Weights of a small transformer language model: untied embeddings.
Each number is 500 + 40 x the weight over its row's rms, rounded and kept within 0 to 999. Layers, rows and columns count from 0. Numbers have three digits each. The size before them is the row's rms in percent of the matrix's.

# layer 7 attention query, 384x384, rms 0.155, rows 0-95, columns 64-127
091:478502481488497462575466494565557496505540427479488521505589526522507508492536492483551429499553481388449525534522506447410453479531496551446499490502522509556458497503477496473536537530510498
086:457533547531517494499495464530489462566547466542539525495444491549518460461500511491570482478505528578486501486512463415562503547498507458439509488544444502564461527473470471547463491537486515
098:498482450533485521517501568463562499441550483491527502541552454462511531535521494536565515552382541483458493510508517454516488566457473544448469496486476518491430464460530486549484515525550511
103:520586479498477500508409524532511532509570512467491515523529428506457544487511548479515507513636459496587502481485499525516524494463528479527493474480492483543569524529495491531549574476493501
099:452508472502448512519437538482494527509434520462489489498494449535459478530530543493540468484520454578476527471462476480487442471485501470507515557513528525518457436476486498569554440527578455
106:472477516554551495492464548476546521451534491482508429445490513535490470423524462580498462409519564533472468401450495567548536487514476554458451471483495439579520510527612522510513476500462456
097:567495539547505519492499510515457504435622489444543501489531425561482479560533527558476497556441477398530466464583528498483514468507478540457435514531478524469465537537516478481466516484538500
095:468510541469396531480551499464529514504496520513465519450507431485429491456568521464570509402506539507543516491474398536523456483540531529521474516482580505510556512425558417466522498482445532
096:515551493477502531528520590511428532470499525505497557526508505521456498477481533514525527424492473490497529495431492488443458458495443518485458516529521495373560494499528491451456521483476495
082:509478524546562435478517512481505500435524487535495526474544457468511419520470430456405522542493555505452533504589474553566472492462468418455486491441467529514527487546587576505490555465513500
091:441512548441504497524432547594471562522436477429474482491494534510522483476420494541499500546465499513476528488520473498438451476449491437516507499514497554556565490519480480494547473518518534
086:457527505544436532532544549489567478479519512471540573479526473488541445450501426473519507494541537452514517480512530506462535512488512446528466542441459540500516612447497474492498482479433481
095:565483486547565490419528494451511456509433539491476531521490464501456444505534546544522498508474553512510571569479569463551467543559522421529568520488523530490491473411441486422499515530511601
105:474552446456519519555486480522493563534504553510539489436532507499527541496442488504507485514445536486467482476475537477467500478467507487550527526485523517506580463502517496524508498482521429
096:566518458484531589525562580481546511497479555545492513515492519545505553533490480458458494415492547508533476498482505495514507423428501520567531560464486526490506503414420587478566495530526553
086:549519442532461528502448498537495561507502498496514472565532413538465599533458561434527514463478529384493566394490529509510489457463458527498533526594457465437481489480462489512464506473534550
074:495528458558514432478533471468506536478574500595464574528560438545523473543523538514524534465534469523509547501403445507473492472482505558504563479454523467496465473465582417495480518536513470
079:544465500479553493490529484526520556537475481442577461561565525480471502556550463519509528495449522569497519477554517494490535583525492490461474480528588423514449477472524380549538445478461574
084:453506472517532447429440507535508476510497519454493533501469423517490519558566457495522491485550494548489548532531472523447543430517487594458486531437475475522498493515564522510630526467433465
085:579521558556461481504462493515490554520476575428481523565489548531497500448478483481493508516542600460544521520476469462503463482467471511477603490515510513502532525568438566454411514519535465
087:475489506479502428504546513500473508462546462384490575483502552461538523511529424441502514386491507482486483440534457470419418471455474588530433472505492506482569525466577466543529474439511560
091:453524469580501404538494582530515574486493565442539540564500573548514500493549495483509510520565553466480446464523462500579465492506490510498520514511441475560445503611590490463517577549490527
093:501549492541497434532543540455548525531491524536530542451519463511447476503574510491530476465538486463479557514448466520470555522523502476461449492442511465517469547541570503489488561530455542
086:503529533543471478525448524560482515488441522588494485455463507497527551552510540485514569471499453506535514492491536516557521503489457559468520488525490536485467506517481593495518488514459528
105:489538579536464525486498485523450515553503483429525485416436529557435476466535471440497384402481488456489537483517476533478527508506458514431519488471516433543462461488494529484536523529447524
097:499522544532451543533483501435522491488505524438564539492553520552480474565445543478515483530485537477559485552524600389552492508510502511479478481458423478518441453488553527519520485469485492
103:503547570536472542512486539594428496551524487452512486514450493551458514466552479470518465528424610531511533465469512571536545480537438475479491524576544557526512464502497514536421557582486535
101:470471447453497501529514481557490441478512520442533523518591488512491478509481502520449472595476550544475450490514547446529526486443475497496508468541443464566447407488431592569475534557556464
102:554489503521524531436441405429508518462437480505504482539465451517511466533505496463492514491539510493518538592533495559498497478508573529443449507411510521545494476472474510419530519482488454
095:424527547474412495529499586498534511521549507482523444481435457496422481527515479457542517500490471538442472509455488549461519547440428523479513535535558393462382491412568447490527461484481465
099:521483464549463476480492452443479484469506540436505470444550484462484475557499483476474490520452663502473496503503535481523471496533511442488505480471470466462473541447474509426525542568502535
094:459556513471500524454481487449488523498447434477513470477480508489464499482510535449509461482485523475501539585570431532432495465470507518440491508490523516488511529519498467464402541474501513
098:553525481531497494556442461483496468565485501490457520514517525435552464509484443481536502467533473449542538420556543515484474462483541546530461459506486502514473442523492461439514432571414420
092:493459420414500520448518478458495503505537427566460498455537537393427511553428563452458496456472501534465530547445544508426441496494506562505512541535461461433484502503480469426500545543492551
106:483473518509521544481470498425502502450522467507473510546459531471466553532517539556484448506421509522395475459484456515506455528495503439444486486521465534542520508460448463437558449493515430
100:472490532542419474479396533537543489492436523479526543524511488540507533531511512463517537555564476452579474481534497493538559502538527521532553445513505491562485520496485538538493478491507599
101:463466546548489508517492517485551504523476488505498510512497549398414585484487517440515448441485476462497537490508477539479491511566488604507470492482515487435404456564553454521500491477517466
107:558453519447477461473427482490530541522552510410497493513466533556561507521459431587463453529499507530597575441528493517513544503449508498552488583491453483516466542560520517431531490495530528
097:493513492514487551537504554496417457533575448601548481461443533447461488484514525539475465486496421470497505490456491503566504487553500441500481526497571490462499510500458459505500535483425573
110:574544572451487451503483502557525511496451545541487503455535510506458498479546524487497438452444586503410447513413431484566488483499521501503473506505505512520568459511521515502491523531437440
105:525408509404478486514572509537500551441553453507462507485571508466583524522430501487527477494493481611421503460552401513519483489484475600497505430513512480450552528460505572506491471450559425
110:494533467533550513422517513578502476420510489463505553574474492525533448510475485492465509484456506558518506447464515525551549464456428494435552429504464453552471545567500527520512539541481463
106:511480485456493467475520535526468528476483523585569491495503475502537495510512492532488434510515546424515480513474520524469551484526516481458479492442539541553578530564500438495497494500508574
103:502603472545490515503497509567484525535481580504487478529516526484465521515453447485477525476535521526503498571495498492515553491528501525493520488501478495460513548549476459510511407488520462
108:481520463506479537541480441443482497479536423452493524534476497496494442524480534493450472504496586458447447512489532504484486444526576464477570464515526491513504524450430557451480465544535484
114:464515571368490532555488546508521536485548488485534464473522494526524486489518511519509478504498513483459609470435436438511518492545516525538440502588418566492516544480558544542533487510485499
106:519464400514445570499420506481476489530483538509521564520529488475534509533468417489415575444548536508482494486500518479491442498571453523612571473462471475516554550491497495503490483436481480
113:480490532476496567412483454482585593573506534497527524517500534498506429511506512480509462578538491448531553525481446482471527448505420498508508496488517583510480550454511528470491558561505531
073:415503523535491525469461487419545541558549412524486453488435517530476531498475442463471504528476567495408522572442526523538512520492492526503495510446415504500520460488506460485460499519494443
092:531496511448491481434508513526459548368448475643506470488483507521442553560487514520474492505439594535490474464488480508626539532510445456485432498509512516531510548501510535502577526442558569
086:536523577521476528540441480491544500456409535538521476471493528525558498477519470528514522451516555521505507479465493454526513451505507486506533457555530476590476497473494536500498477414488480
084:527505476563529458515413492486506497647501511400512443523524518483506455491490464510517546437536444515503511503464535458474516490472454559457496501498449568513534451524482472491480475551440454
105:486498475542479537508506563480475537568530504410478502598448483455486480489514527443508536505518422462467520466524516512543480483477495492493496484446458491461444481460515461459532501569449488
092:536550520486463480541459479544470440507532504448533558416586445495597442476509607510486552532565546478444491579500512507478530524468498515494530536483402558454461482518449526471516503440528474
090:511482479491481398453475541547484505515406498559547483519477473541461467449582488466552595559561513482435463522517419470536476497460453464459472463499506498577503491475489507491521500453465550
096:484496560539417525542497463465490473581483540528466491493491415540516479503470464420465471535518556474536500492471473544548513523514489590482486529467496498531416518508507504473611493505567481
109:487497485412496533455492454489515513518523496470492468440518616468500462507503501448432397548479483528485557494468488506508550485545512493510589505450497525490562488492424504461474560455433486
117:532506514506514494525518542542533544496469448421486469485495542470455488516561528452581494488454552502509545434558580446481443534597516509437474551553534440588581563461509475560510468480459555
120:519550542543487554478454561423495498498528463447477532446461548498479473502511466527565531453454523489480473456519502489522467535505550502534444506487470508495526530368513464443486496516511479
094:485463494477520595428514498497514501500477558545471500529491383485550436491508464504533518487469519488538460471389502525524484470530437445549507566511520482561450494485495475466488543473558501
117:494516522516493508482522504530451536553556505518501455516567557472499475469506495510524579566567542472519504553546497497485542479417539489489521454491495524529559520599428536506501473437523537
118:455529585527511514476525490549452544543518506493514477444473500559516501540477518571436479468507493488469513528500508579479499550550533500517539443546572493455557538529509580489501525419450576
118:553500516523501448519404557475499489482546428477490555494489434453424509505582443489528451520507559513497583493517542498556482491635544496437473512533526475463510530534524466548568464514495498
119:454535461513520430472487545463419516526551455519465553453492503444466478486474492478470497457463481464499544459490514524498462460530501540516556478506469519521457491498474548502413530490486506
116:475534518476518504613537507478493488467531490521514537499454513484456550504504512540551479537553487429568533535474490483535499461503561451489534467484465522486587504520491510459508431460479541
120:470611465535512532402538490490505469556400533528468498460511462480538433511468460455477549501423467516556496513526482490469469469468521425543551532497518525501546450515453502491464474538492532
122:522473499556457536453516542469518487506524509539479460514431446509574542534472516482556535549444482439536511465550497518483481539564473543495452540463482597392530544465563472460526456584503464
115:478494569483540424571478549550426561437472520456470465541491473506485476487496506491508505428480524553458512562499548537520512560519488592492474461547487396535503513554561522491505515484596498
120:539497497516481479518475584475524460504537472473491516450554467516543467508586552531496515525508497511505498440522463498508427449469485595456456424532484472476457463477587503600496491487552530
104:506543553443456561527463447515565507487531560438450491419473464489528514470405548522486510432526525487564477534539500482543486502486492490438537569471518504436501485494435450501494505601535487
093:501514527541523479523484512498467532480493522514554482506461365494508509505521458507520529513475565507546471522469511513511492574560445513524496486557545483409492475398531490504460501568490412
088:446534506439481511542526425472519465538425503513538509502536462488515461463519490442487528477563460532472548548495508437507436510472448489505440539468488522485514424520477504552556550477451455
107:520485497509539500496556533524456491507473487489591479565478513517628537481478483490549509443442606522479505529464529448525532502456548448492496414540535513520533494515497567425490489419430487
107:469539513531468476469546479515563466448508558519458559464476518507562525528504454538496490526499540509547465484551554516499450553446478518487502427452530467487468519543533510480474499497491423
104:505562486460479537501522539506494506498520487525462503529537550471469491437459561433468504382501490476469524491446524566433522481479509478480529465522507496574549521625502401484484394459534558
096:477511508445527444494476481571562518519529530564547484521535588479413511489446512467525530494490487504425507513492558563530396611431501527484526503513528493511461497459495527508444506480607483
105:460564470449537535438530436560474528471491505430516542477596516474594512510480548466477514487555500437430467504558489479413536492527530495422522524484502540510494559532450462457496486521526509
110:423482536549447565455520460506519538577497551502528489467604492453482452554485525456497473530439558554574527481453477477476481415518455529514465482477559482540532519461466595476574522570537508
103:504520453536518451548491516416505523449519433535504532533523507504544538517472509475492534505505541495482492491477558483528484503433484532573498608452480482461407457519441472506586524504568524
103:470508528616563512523398527473547493559476559477512527461536494528488475464522486527457478497602555475524520478516517495553457564533427471460438572509473525463535557523555595518484498464471547
093:494483465547440521414441518472559546557471475514442533404547433469494509501519423486509559519462476486559487528466508456443523497481450507515518485461400463473512551448457537504479482568486486
097:517479577432540512507501488520493493402481572473555477542472480503541563526523531537532526456477482491457487501507526470573537535510513434442503466509561551519516549511514523522447539453512483
100:494477504455504544500531512492484469435504482463538485571485475430522431493498536537482577479484551530481476455459518470469436540482488510500504477565506464593478472558534560572440492476506494
100:496521433465503477533499506518549557487445556564544566559533564487495457488515488445540528506508448534563501490463524542524548444516492549495527497527508537456519521552502541459524508503531538
086:486485530431519464445554500517512598559451548472602551507500507529583496487482444500482531501549471561553516439515514502588565498464527479517475498489528438484518587521516538565599537441525569
089:511491462444518574465517500471489509491432528437459544450557544508509485530474491524532519534523522429520488514492477499466499418481514458546558582494581492482532567494469464474510505436465496
092:494561529497483448523583475499478503594441533508577511558506509473487419488540511505499452539551511552497541471514459541506471462499466501522461435557475474555528484445455535518453498486530548
091:455572532486504497436510433548440579438535482572556538497515480483450474483449504468512480483542546516468545525478468524468446503487560467545573446474468456509463558507506568521503478417514535
099:503521521560516464511448495444521521504513444509509520474560537484451536495452471510516451542512469511516486453522512523552526523480556490484493508526445464517525434441531461563555512522500497
116:482423445581504533496496531489536486521511533448470527543475498516417460520572474560499530513481466502530564492558459548543541508522501516553424549492493431494469521531558486520524502464505505
114:500461507502498469514563544500467581478513475441476522506515497465496532459470550471455520468499464481508557422522459566476467468473528483449486527560474532511526462528511482540499621492543498
110:445408472482538519513475462545498500481540464457472546532522488506511599563477541514509459471474544517428486519544506443567502503484422489515482530507515483470530463493450484459562595568534514
109:491577497521507461439512434464450456588516495575512452455523552518486501482394537486491536501544456516517503534508508469489463429473497476491505399490473465553438433429467506446504446514495516
105:548459518462544459489424492464455545516483480520478500580472520526462485527462454547514522550433494468484559434550488527507440499464539537513431535538505469514466513480530524576513480503551523
107:491545570573522474500508567486563450541550466429534534490557441503436562524565534556477476565473521540535488514497521530537410570489516466527496485555584422470436452533488545518531512527552527
110:566486505528456459469501496476525462472503504606508500507511484530554542398421512525464537450535527452496533531486502539490451496529545538478557490531489397502549540542546521519477548494474536
# layer 7 attention key, 128x384, rms 0.145, rows 0-31, columns 64-127
075:473515478461497481480446542473451469476519482547521487536445504451528467487438405475514453486520480526453480545479454563570517522510487417445513510512473517480505521515507481519509489531442532
091:479521434578435523521538498498453450603482491476498559476480461557560439499473447469552417472524479465572525481472479504495503567515535480465477504506444486492494462475531480463492445564473447
097:456519495550556490457449561572475543499518517540543452567503523460462479510463507507465506515424528477470566501552441450506549509500484493476484512480603531517547584561455484553539540516559469
107:468522435477483515474511474476545451556464579493550467497521562544519479490487401560493490573435508459485495528511543437547571524519456512483495466420539506497479496513460446481458566522517465
097:555486463515497473499519427505489459535489501526521463465426482522501487440571589532450517486474439543485525448510558495508497506503494528512464515510536470523515506433550519576498478513518540
102:525513501503470521518502587527440480508487416498487503471557567465539493519563439500545490553544459503535558525446515486439478486515469500486516507436522467553508495489514483512463540492513501
096:434489486492488519478616495494584511464538476430506456442485504560473589516471552474459484468461505446511487574497487467533544485441542555532505496500534529472406427529568497482543519451557459
095:470585506442499444424499446598569497551490585448507515462525522508482460444504473506457523537521518518515441561494499492470520387557441468544472531425474471524537455385505478478407562497467563
093:577457490484529468490498520515433494441502485476465469574513520441550576540422540493554479443493433515479576451527429520522522470471467561526546450507502457469489608538526481471536504462435498
107:493503447528384551421491488424511505566494525518530574516561520513501500445488460510469523477507521502483473430454509524478511471456569537432469468551474404527424560461527506487478524546440426
104:514581453420423479538529508513506509540513521521552453460516520528520469453519546503603566483494402500486474489475483478433468504433507498522424473497476515548619504479551450482420478519540552
089:540515528565484539528503476554525524491468523552421451543534498507530498466465527538469557483468533540455480526555560413511484458459429509420535499508554551517480426421476465542505468460522497
112:547482472549483480572537420419427446508520448460570449456464504465518454485516580473446517561529473510521485495447480500547553547514492408510531511549517478507478445430474509392548501556555418
110:450493514492572399517456507445509526463448544511569491549553544548458539554557470497502525486513504527492532463494432552486507481515504495502563438498510529483532503522428521399488463486507450
111:556440460565511558497509491515504530479563510515547553480501502541457510480481472489504564550420574452475449477484523470483497481548455505567520434457498512510536500495480504540505488573479531
114:451488451463471496477524424463534554510516458522536472570595517560444467554530483509520526529528458494486516526452453529437505523485431547528468544496497470509492555539503535479423554544477538
073:491543517528535463515449530565488428528503532462539547448468516524537492505573489524482454560573454545548506445449449485481498559500517511556493527483453477542531533497501511496538414470443482
076:473533499428506507480493546570550455520407510445478498499535504515455432478450522480430461408439423532492508499565506568454483473521554552510415491549503517527437509526553522472506541436524487
084:453480528441506450518580493472478504408516469441518532471530521448424541483479586480482472502429513529501516491455449545560417471458515458508430538555440481502493509540493497553490523541520571
082:500544424521454496531437528519462453551484513470503483479482499526491531464558474545584432560572466414518516484540438513518573484525485462434576505473507450551499519529556504489536451479454536
096:554519447531469503545472537503479523524582496493524501493485535502462551526537488478525532467467520463512591516467406573476536487470557490529463468512467546503557407549510515532526515468521485
108:487511481480492507520404519492556561512413574461474518448460461522478497439466478517478475518487539514484469513562462550467491516549507454501489588536524483504537508511445523540442444512455473
095:466460427458564558547478562528514475502499506499505471482519599485527447416486488474578505499539544410484572557556505460491525530491487561481533501376567503520476498559489488549534535491438510
099:477509506467508508561440528476503477567469517488527440465450470502561464443511401439435512409568541472556484443449448510480479487490524540571536520451519501562566495472527479490444535493511485
111:459449504424523471556573478544549523506477552471549532445373493494520506518468569430446418496462535559461497545502476487430487436524498407565493527493492536539536555467519511494469519520482458
104:573490510538557497516478505503577550420471445517460512558510468537448546519504508483513491521489469487432540485490417513549521480439552545482442519538524495490473576500497470400524477538490458
109:495582532451524485487512539548463484548542541481453481465442555492570538510550508519507435397505430496514522433505440499502520537526508513543461543495449531441502497423494497477505524474499503
130:506506537519520522488545450565466490448457504556480501556482518524531504441514474520538488555607401529461442531477483494527526554544554388535470510560469482506513473396452474490585467463559446
110:440502466492524519438471454465533460462449483513551544603576500514504468595465514451501566550541504493516519523522520503443520481422575492473548469460541507515529560510476502514517468462504502
112:487458485479433544555570497529483521513477439468443506458475474476544467431543467555485520477565493447540528455543517490601537531544532549498493457503504482469445452478475519571541487488553542
117:525506464490468458569524464574487435496501417523477486484537516449470500520521459507549530481536437478496529514568532472578569536566543493512516491526553515462480455437524464578569490506490556
108:394532488488510497491480461505492459499507509525544456422472495572462531432477536540506466520468463481517512539539528598543431539580500524560518473480497428532552487400459458507508522438532518
# layer 7 attention value, 128x384, rms 0.161, rows 0-21, columns 64-127
090:506448538536440516442490510465520470466422550503483531519508432469474505535468524459494437486468549542417477508511456468512528524446542518520561444447553422559414478516424511460539453514465543
095:484432523491434450594500538469504483521539529487518508521546475493490519483477544494496432574501457496456547561516540492526487497479440524564471500554524406510470519453475582550502506511490463
093:572499458524544558465484559481501476470481531489461523497493480471485532503473502467546451533539540475497414468478549510514453495547408512500481470502582528439533523411503457481517614425506487
095:487488559488478615511527535489552556508460446465527484583503487523520489495488513499459482478473458391584424495511484525478523494495438562424469520548372498441541434503494498457517496454489482
096:575493526500465510517496529491553493514468475443499511520519509592506490487541508449473543431479499481523530530546529484527516530495493534505401570490472524443484505502462413561509496489531451
092:587537465517431560473560471532516381440542542544478513523498470564503471450450496447469485468467489494453531428468520503540518482546582571521461553562564533466513510491448529497488471514461509
095:529545416469464486434490433548446519505471374549442496498556512576575383501500492473505531459547459467528465510470455575477520505519538440541459477518558518547515508517445560462442549497514542
088:484491492522489500500519541495516545521479444477486501445521421517578508525546422442540489466536501534484416508549527479516439457624513553457513547539442443561478548472516513430490485526448548
090:484513523559461469554526531507526507570473519508559526540513532485500449571477503453513425437505447451517545513425471556529479488551488430537482526519496481475513479483449487501492505500471569
088:512487461416451553477448421483541541496531484502522508485521467535466496477496547477454453491448545515478601472487460478498523493483542498464487537497461524549473490569490498498575498429464513
090:556492450484550428589470466540544463501457440537435540490538504465539441524525557437538544491450572505485448521440537571536460557489435514463532457532475522486488454514535539568536508535494485
090:516430533515570495462545520507523518525533489544446465468474399529549522447494413489461521516529490501505493443511488562447433536591533562524485473537596537520508461490515512486474461445531454
099:494496465550444489545463595591497507517475556463567541515545453456453463473508427486427538504533497494548506483423482414559561499478500524537460485508536530519504501505426400509501446519565455
091:537501508490469493598546495456433541561432539476521482468551566505529495508457517524544533577455535510455483476558452466480482494452490514432470441562471493500520490431436465536447521497466478
086:496525506525475461431489513516483465479462478459582544466510482468442532479466550577487568451505463504470507445513611538451479522462467439495515556515556496497493475589476523525423561512540463
092:559505520451484501522571449460571438469555468579550460513458527533457569410523539537477486596492475457426436509465458537555533524484505476549597514522486530495499457472468442494448474486498478
095:527497514502548484501528479502509565456403511443452512451514551452534590510579563465476478516542490480534526440460518503469486491504487478508494426486477537505486511490475524517520482523486473
089:494510440481518488515512539494495535488535458500540543488513425465535471419531480496541458475523450525469438490474455430567490476467513387516466460513479483501437500469492431464503544475564501
096:483501450538516454479472468457525465494447514581575497511512601507496484505440549461457514553536489526558556495460460498483475469538507462549445532489529421485515432470471487537543449436499438
090:497496478505531562531494475578440476540439497483499512498508523591476475548478460489498521397525489481515544580512495455488447512516459498492527518556568409508536480496500556485495527503555552
092:493490538501451491500546420499475517466525505478488510518453509417587539544537540463569515446579517536454487494528508495517524455530466505421474456472585485563484539569457439555517480467492451
092:533505555601514457533428530566471405532447500480449444457484474520491496479500532438511511514479441563534512475444457558519450569477474484515524491418515539479528546548544548498481549527482573
# layer 7 attention output (transposed), 384x384, rms 0.153, rows 0-21,32-52,64-84, columns 64-127
098:491541571489508477473535473567454491554511515491498527481536552628508559447413502530490511482491549472535513448449492469530510509396445634578460410549504478494504522549525424579574520497526464
091:507575489496532531557526450486497475593570469546521461512496571534492472445449506512539531567531507522488467513547482435473486466543498472537480459526472487590494491473524554499469446511528504
096:471518462498514511530511530446558571443532558503552497473470500528500496487562525489499538432483511498472482465520493571485438437504525462445494544510536482439547520479492485477480508550518563
099:552505503506491602583405489439461584469460537471554519513443514465414532522508477488552473545497498558475571515485460523519407513498523500564454514487463516516522497500509484527488548519590451
095:507547534526497435462529465424508465438495467545517515432520534487392491512470515431495506530476582554522549520486503527545508520568540470483503552535470541526567534514487538484441468479532487
101:474524486528510491495484579455542538446553536428578475452460534459518537476477460473459512527521471446495537513573555521445518437519524475479533558511550538428474523507544533479497501495462582
100:472549422494534497474405509507504428535450548492468513509546501483524536520478520535480517481510528502561548476493517417463460492518499492520565552520514430448478529530419551527493550504473479
090:505497517480529530512577511493525512393489531512462438508450535556380454535507517491550469474559466482502581507463448496539489467541484480494374567526548497465471452549549466470487489533508452
092:498461526537565455503505449433529497520446460490532512514471579495476441484505541543492546543492454547445469436531459449467533523530404536415494512527580518518496477495513498530573436577462543
097:528539542448489478522514551541542502455479483492433479516457463475484451496494466562501423520455427469534493491439507542499501550457499445450399467449555408522563457504506479486470535500539489
087:492514483550517539513528503511433477538526588541473491488460463509468501477540451439479494495470569481490503498445507525471505583514530534502492602498582546477539525479473538482536462484554415
091:526514485502510488528504480529482481514469518468492552475434495512447506505575510553547438502467475457538496498527498537512537481571488559538472487468459426479587465554536509402496556530394557
098:447465491383536410488514411480498486456479451603443419496489468478512506492478583534526480544524506579431522526471527495525439497451534527437485451447496509479539506483469545534523524544572488
100:496472524509494456501487497487496598521492595521482537549438520512454470477510426470544499474606560568500548479500482551528499466527475471461466417484463503528506537486558422548475489503484634
090:480567476503445564534498515515511499459557454424487509534493551507526473469537471478524491515501505525515494504470502492543459486535537437432471480510435431487565465487500498559487565539491527
095:432597505487494525482516477501473560423509458453550564470495473598500516557496559425543556448484497444442546466559491471567501496512488489479533538480464482420486525467583551475457482541453494
098:484460502483508438521445458410479473450487461476475548475500479516494468519513526538571455512491474454488438506488448511524405492486478484486539539466554488541523492456557480484517494463455475
090:464526501511474460495550536501509493545567487523474455449546516548454502490531541502527454487477532577456491465534481477483556507524522592513468497512532548496497566512463433580452523498526495
103:493543524511538483502449531438502507517477515470437526451502425508503465509485551515527499531504547412523433515484528498493471543434459483565576460424489507460519526506512494513511542518496512
100:460523596484546456545506431479544547407587515497501456466533458495502483485533498437494484502525497435555530472538495597574484519400539487419434507470420498539467486490505481488495505462477473
099:452494501407446501417527499539486588457438477492522508512479466478478547518441489459558508508509462457467465469513474544472507501474521486411482506512462533556438490476573525519469520550437533
104:520563474464518479431484501525500487428467561564384466530528497413501498431538483548525448530482501494498524499492540536454558475528526434507579609458518548556536438484425482543559393469506490
100:442500438515615488498463509483562463513592452485527524519520533515473500490490482532513480497528472476571475518445586532408491480562465413519497461515502545505459484496587573477545598414611511
107:512522462553473492498466514493463532489474523537472541513597553519550464515538544461478473541396545525459478441536445466545580538524511583517533512466418584529424478476529462471556479468547525
104:519525538518423457548524527509497478428476503494482538529515567474497468468449504488455463550439436564472474483448447487448479479493531543538502476487454483517452595499505548510423463495528507
113:419465476492472385520555457486519459545491507526447477403455496518490532405494492463501499543475486511445445538425557451552515497535547497540516505455555498548519532428549452478484499493438538
122:428460494466532515458514497529425498521574502568541550477502446507538435500486475554471458533441485505458448499507469555460497489497503514513449500494447514565544386571608632450501538455521501
094:486453557472407404515446499442498506509477509512473534462519479518501497492504490511541406511500523517465506396504541510556513475609516551545473510516504442519475491474624443451497501493493530
118:523524507534511509528549492535516532433453491465505578443503528428502520506557525484494489542479504431517479554518541458507498529467557519515539470457530493516468478558548526518472476451441522
111:527459519491532503555507449492573457440564491516531478522498497520512500494488528546526483487460517567500512524477509509483415486465471522497534458500547507451565481412423582517575483509539474
109:507490479409517533542502506560462500515570489477486579531478512566559460439475513473497513456454553508510550534474496484453516483492626490563529525435436486487556432490513554469487487466500482
104:489556519548504505527474549516466509498514487499525577459528525471465485486520562522523462474484498546516513504566434504548455456519440526528539478528431569595528503504447419471461557494583540
111:552527548516502519507469505502470464465496547494478550525574506591581485512485521452481445428509510491493540504408487485536465483507471454562477531531420445477496508502448537482494561539475549
109:529494438504490511430498535441563492464478511455535465385551490505480454535511521496509522477571525488482456406481487514441532484509482490429500546544537495555449496472520420520583462555527481
110:546466519471611500474496502553425528444513510422479440525567505550519497520547501470573486457539492501439506489548562530514457540471498476534474516541492453502551479492487515480374464451478486
102:507507535460528505379529483527497443480493462508434465476594480540497538467480437466456456521523518528516517536534524439544504547485480500613516536557477479511502464520477600445504457513492513
118:486470456436477552437529518554513561497604420543469489437478466424528514497530475500490509519465552523422528567518471553497503497477501472447465532500476496462469519525482518437533532462416523
101:545526511582457526474445523479495486485452535489471434509450518427548486539528473527458478410516545481495530450462518463487464542566476559449540562535521496470541518479467433476543515531499513
106:523548472545375519496466527557484487479475478511500457551485512529467476543415490463497492460487530511502516472533504522557501542514573497502532503572514487465519506598523455486522425536521453
102:577504531484498523539411454491460493424482462462439556482492615543507570467500508461478470479543498477481516484540559497458519526471543528442418520455548520508501573582526538534460477464506461
102:525407520431546530541566462471471452460547503455493550506541501536502558539522430487497404454494438474504487479545547508515484439540531446451499527481504468523480446452509499480428540467370572
111:588526484551494533519525513459501560455515504489530545558571499510542497480552528492491436539463512467553471530612493456453561525450471473458518577523553566478492430405546445523513464498506489
102:412536449553504480603436517512444476453489517441538526530517507518428504515509414477520545532428478546445465470453522502471468539531486509578471549505412528495472514501555519556504507485552482
114:524505537516493550510462486448501486481484430518524430548447460485413495568491469437465498470481485472508488457473455523471498502488531521501443472500525520469556538498542549540545470427462541
116:557407520506423424458484526563536480514472548500409470480541459441501530500549515451468507494455491507475518489462481452467462448477468488476495470450522530474477541502442477497535465495473470
105:533466408541508494488512494477550497568515478473504521451548502502540526583516561477522546510455488526551513490498456479538504550512500515533474481521537501492457535487527484467531469559441510
112:490484542479492577522539530618428452457543445468490462503554511492473478526481526536503555438569489480577480536564498508472513485414512493464512529526439526499503518528537532493476474435457547
095:498445497518526533494468525556549457539471474443459466533505494482447582448515513476481519432495458616514580448523543498464524504574483521485551441517521501434439481486440430559570461524482511
108:600502496521481600527546451473531519470458479475506493511447551486432463449470569459420484501464541511475480476500449492471513452524560492551479502500472476542507498502468493510499504564514495
100:525464489482462512458444480518467484447597447477511500544501500554468521488527499510484529526501487503466465482439474493496506528507471525447488550501484548522503532531507460560522475471548519
103:484458530492448492494459483524448556595462457484534571451420509470444537534579536439455490513404464497539461486592463487460553552550530498511516479510480538527470513452535473512468508474544588
117:504516496538528421526522512480532420559508502537529460510547484484493575514485449451554484493512467455536560545527556500541522536472491466488476477515528444522485493545494482454435531416513559
107:532509469460522445415508399494493477506472450541473465432591539497491517510506510441509543468524583492402483479457528447500497525452533563563520498523524466481492428500483486549583473553435474
111:551505498515542453599507430547485514544466516512497510467457493424454509573569511530535490535547483489490469524523533550528474482435467498471523474530524562428464484518534521474500566510545438
105:554489507502499516463530515470472534528540591586492461559479475473514500426561458519479443468501544512520536478518456516501509505540488518517447549545498516519513505478463518528500503471512404
105:606506466556432552527482520503491504538433509472527524482460487481443518478554489506466473490458527448545579507484434409485591481536504611533531527486525535425515516519529465508559502475505526
109:507523422483531420590556532473524493485550449523550466502485486476466491479458521555460494499494516557469545499476527503462543465482511551525573437551590457500494451460485490503483508495470441
105:464489501495453414469473479467511514551467540491558539484505498496583512478470506571481403464504523485515472474474541469493501553547473508534516485464586453622477530487547538461497397516524510
109:552517434515490502567518480528504516493461466526537449548460529484423543562497483515513494506493557542538470515556582539489444510448529496508531472535472505444517500558542475555501504499468488
105:520393538447607533560486504571497468518534446522454477494505481555483454535517487515435566501529532496533523483471486520415563483568428523545471434507452469492511516487521614481427544521557529
111:519522470533540517439501565520485485558435499449496512571456477375548524526575511537474509571494485510559469484494471525496486494506496520500502480464487514438520539522486512508559548437428537
105:510487471547468498502528538506485526484493522445517470454500503562496513494528556491504526487515417522521534485559528414511568462433505533536464520513546526456466495468476419447505430490498465
097:465418475386430528497426425513545491504445472495510538419531448521489483550508431509485510487500485533438537547414431463487482420624499437512528538520553414482537483491480487495469463490518478
108:523513564590489511527510486511534523531536536544538532505512498494526502550508455484532538485513502459522552522508472478531543524424506463553399507462454457513500496539498513466518413510430536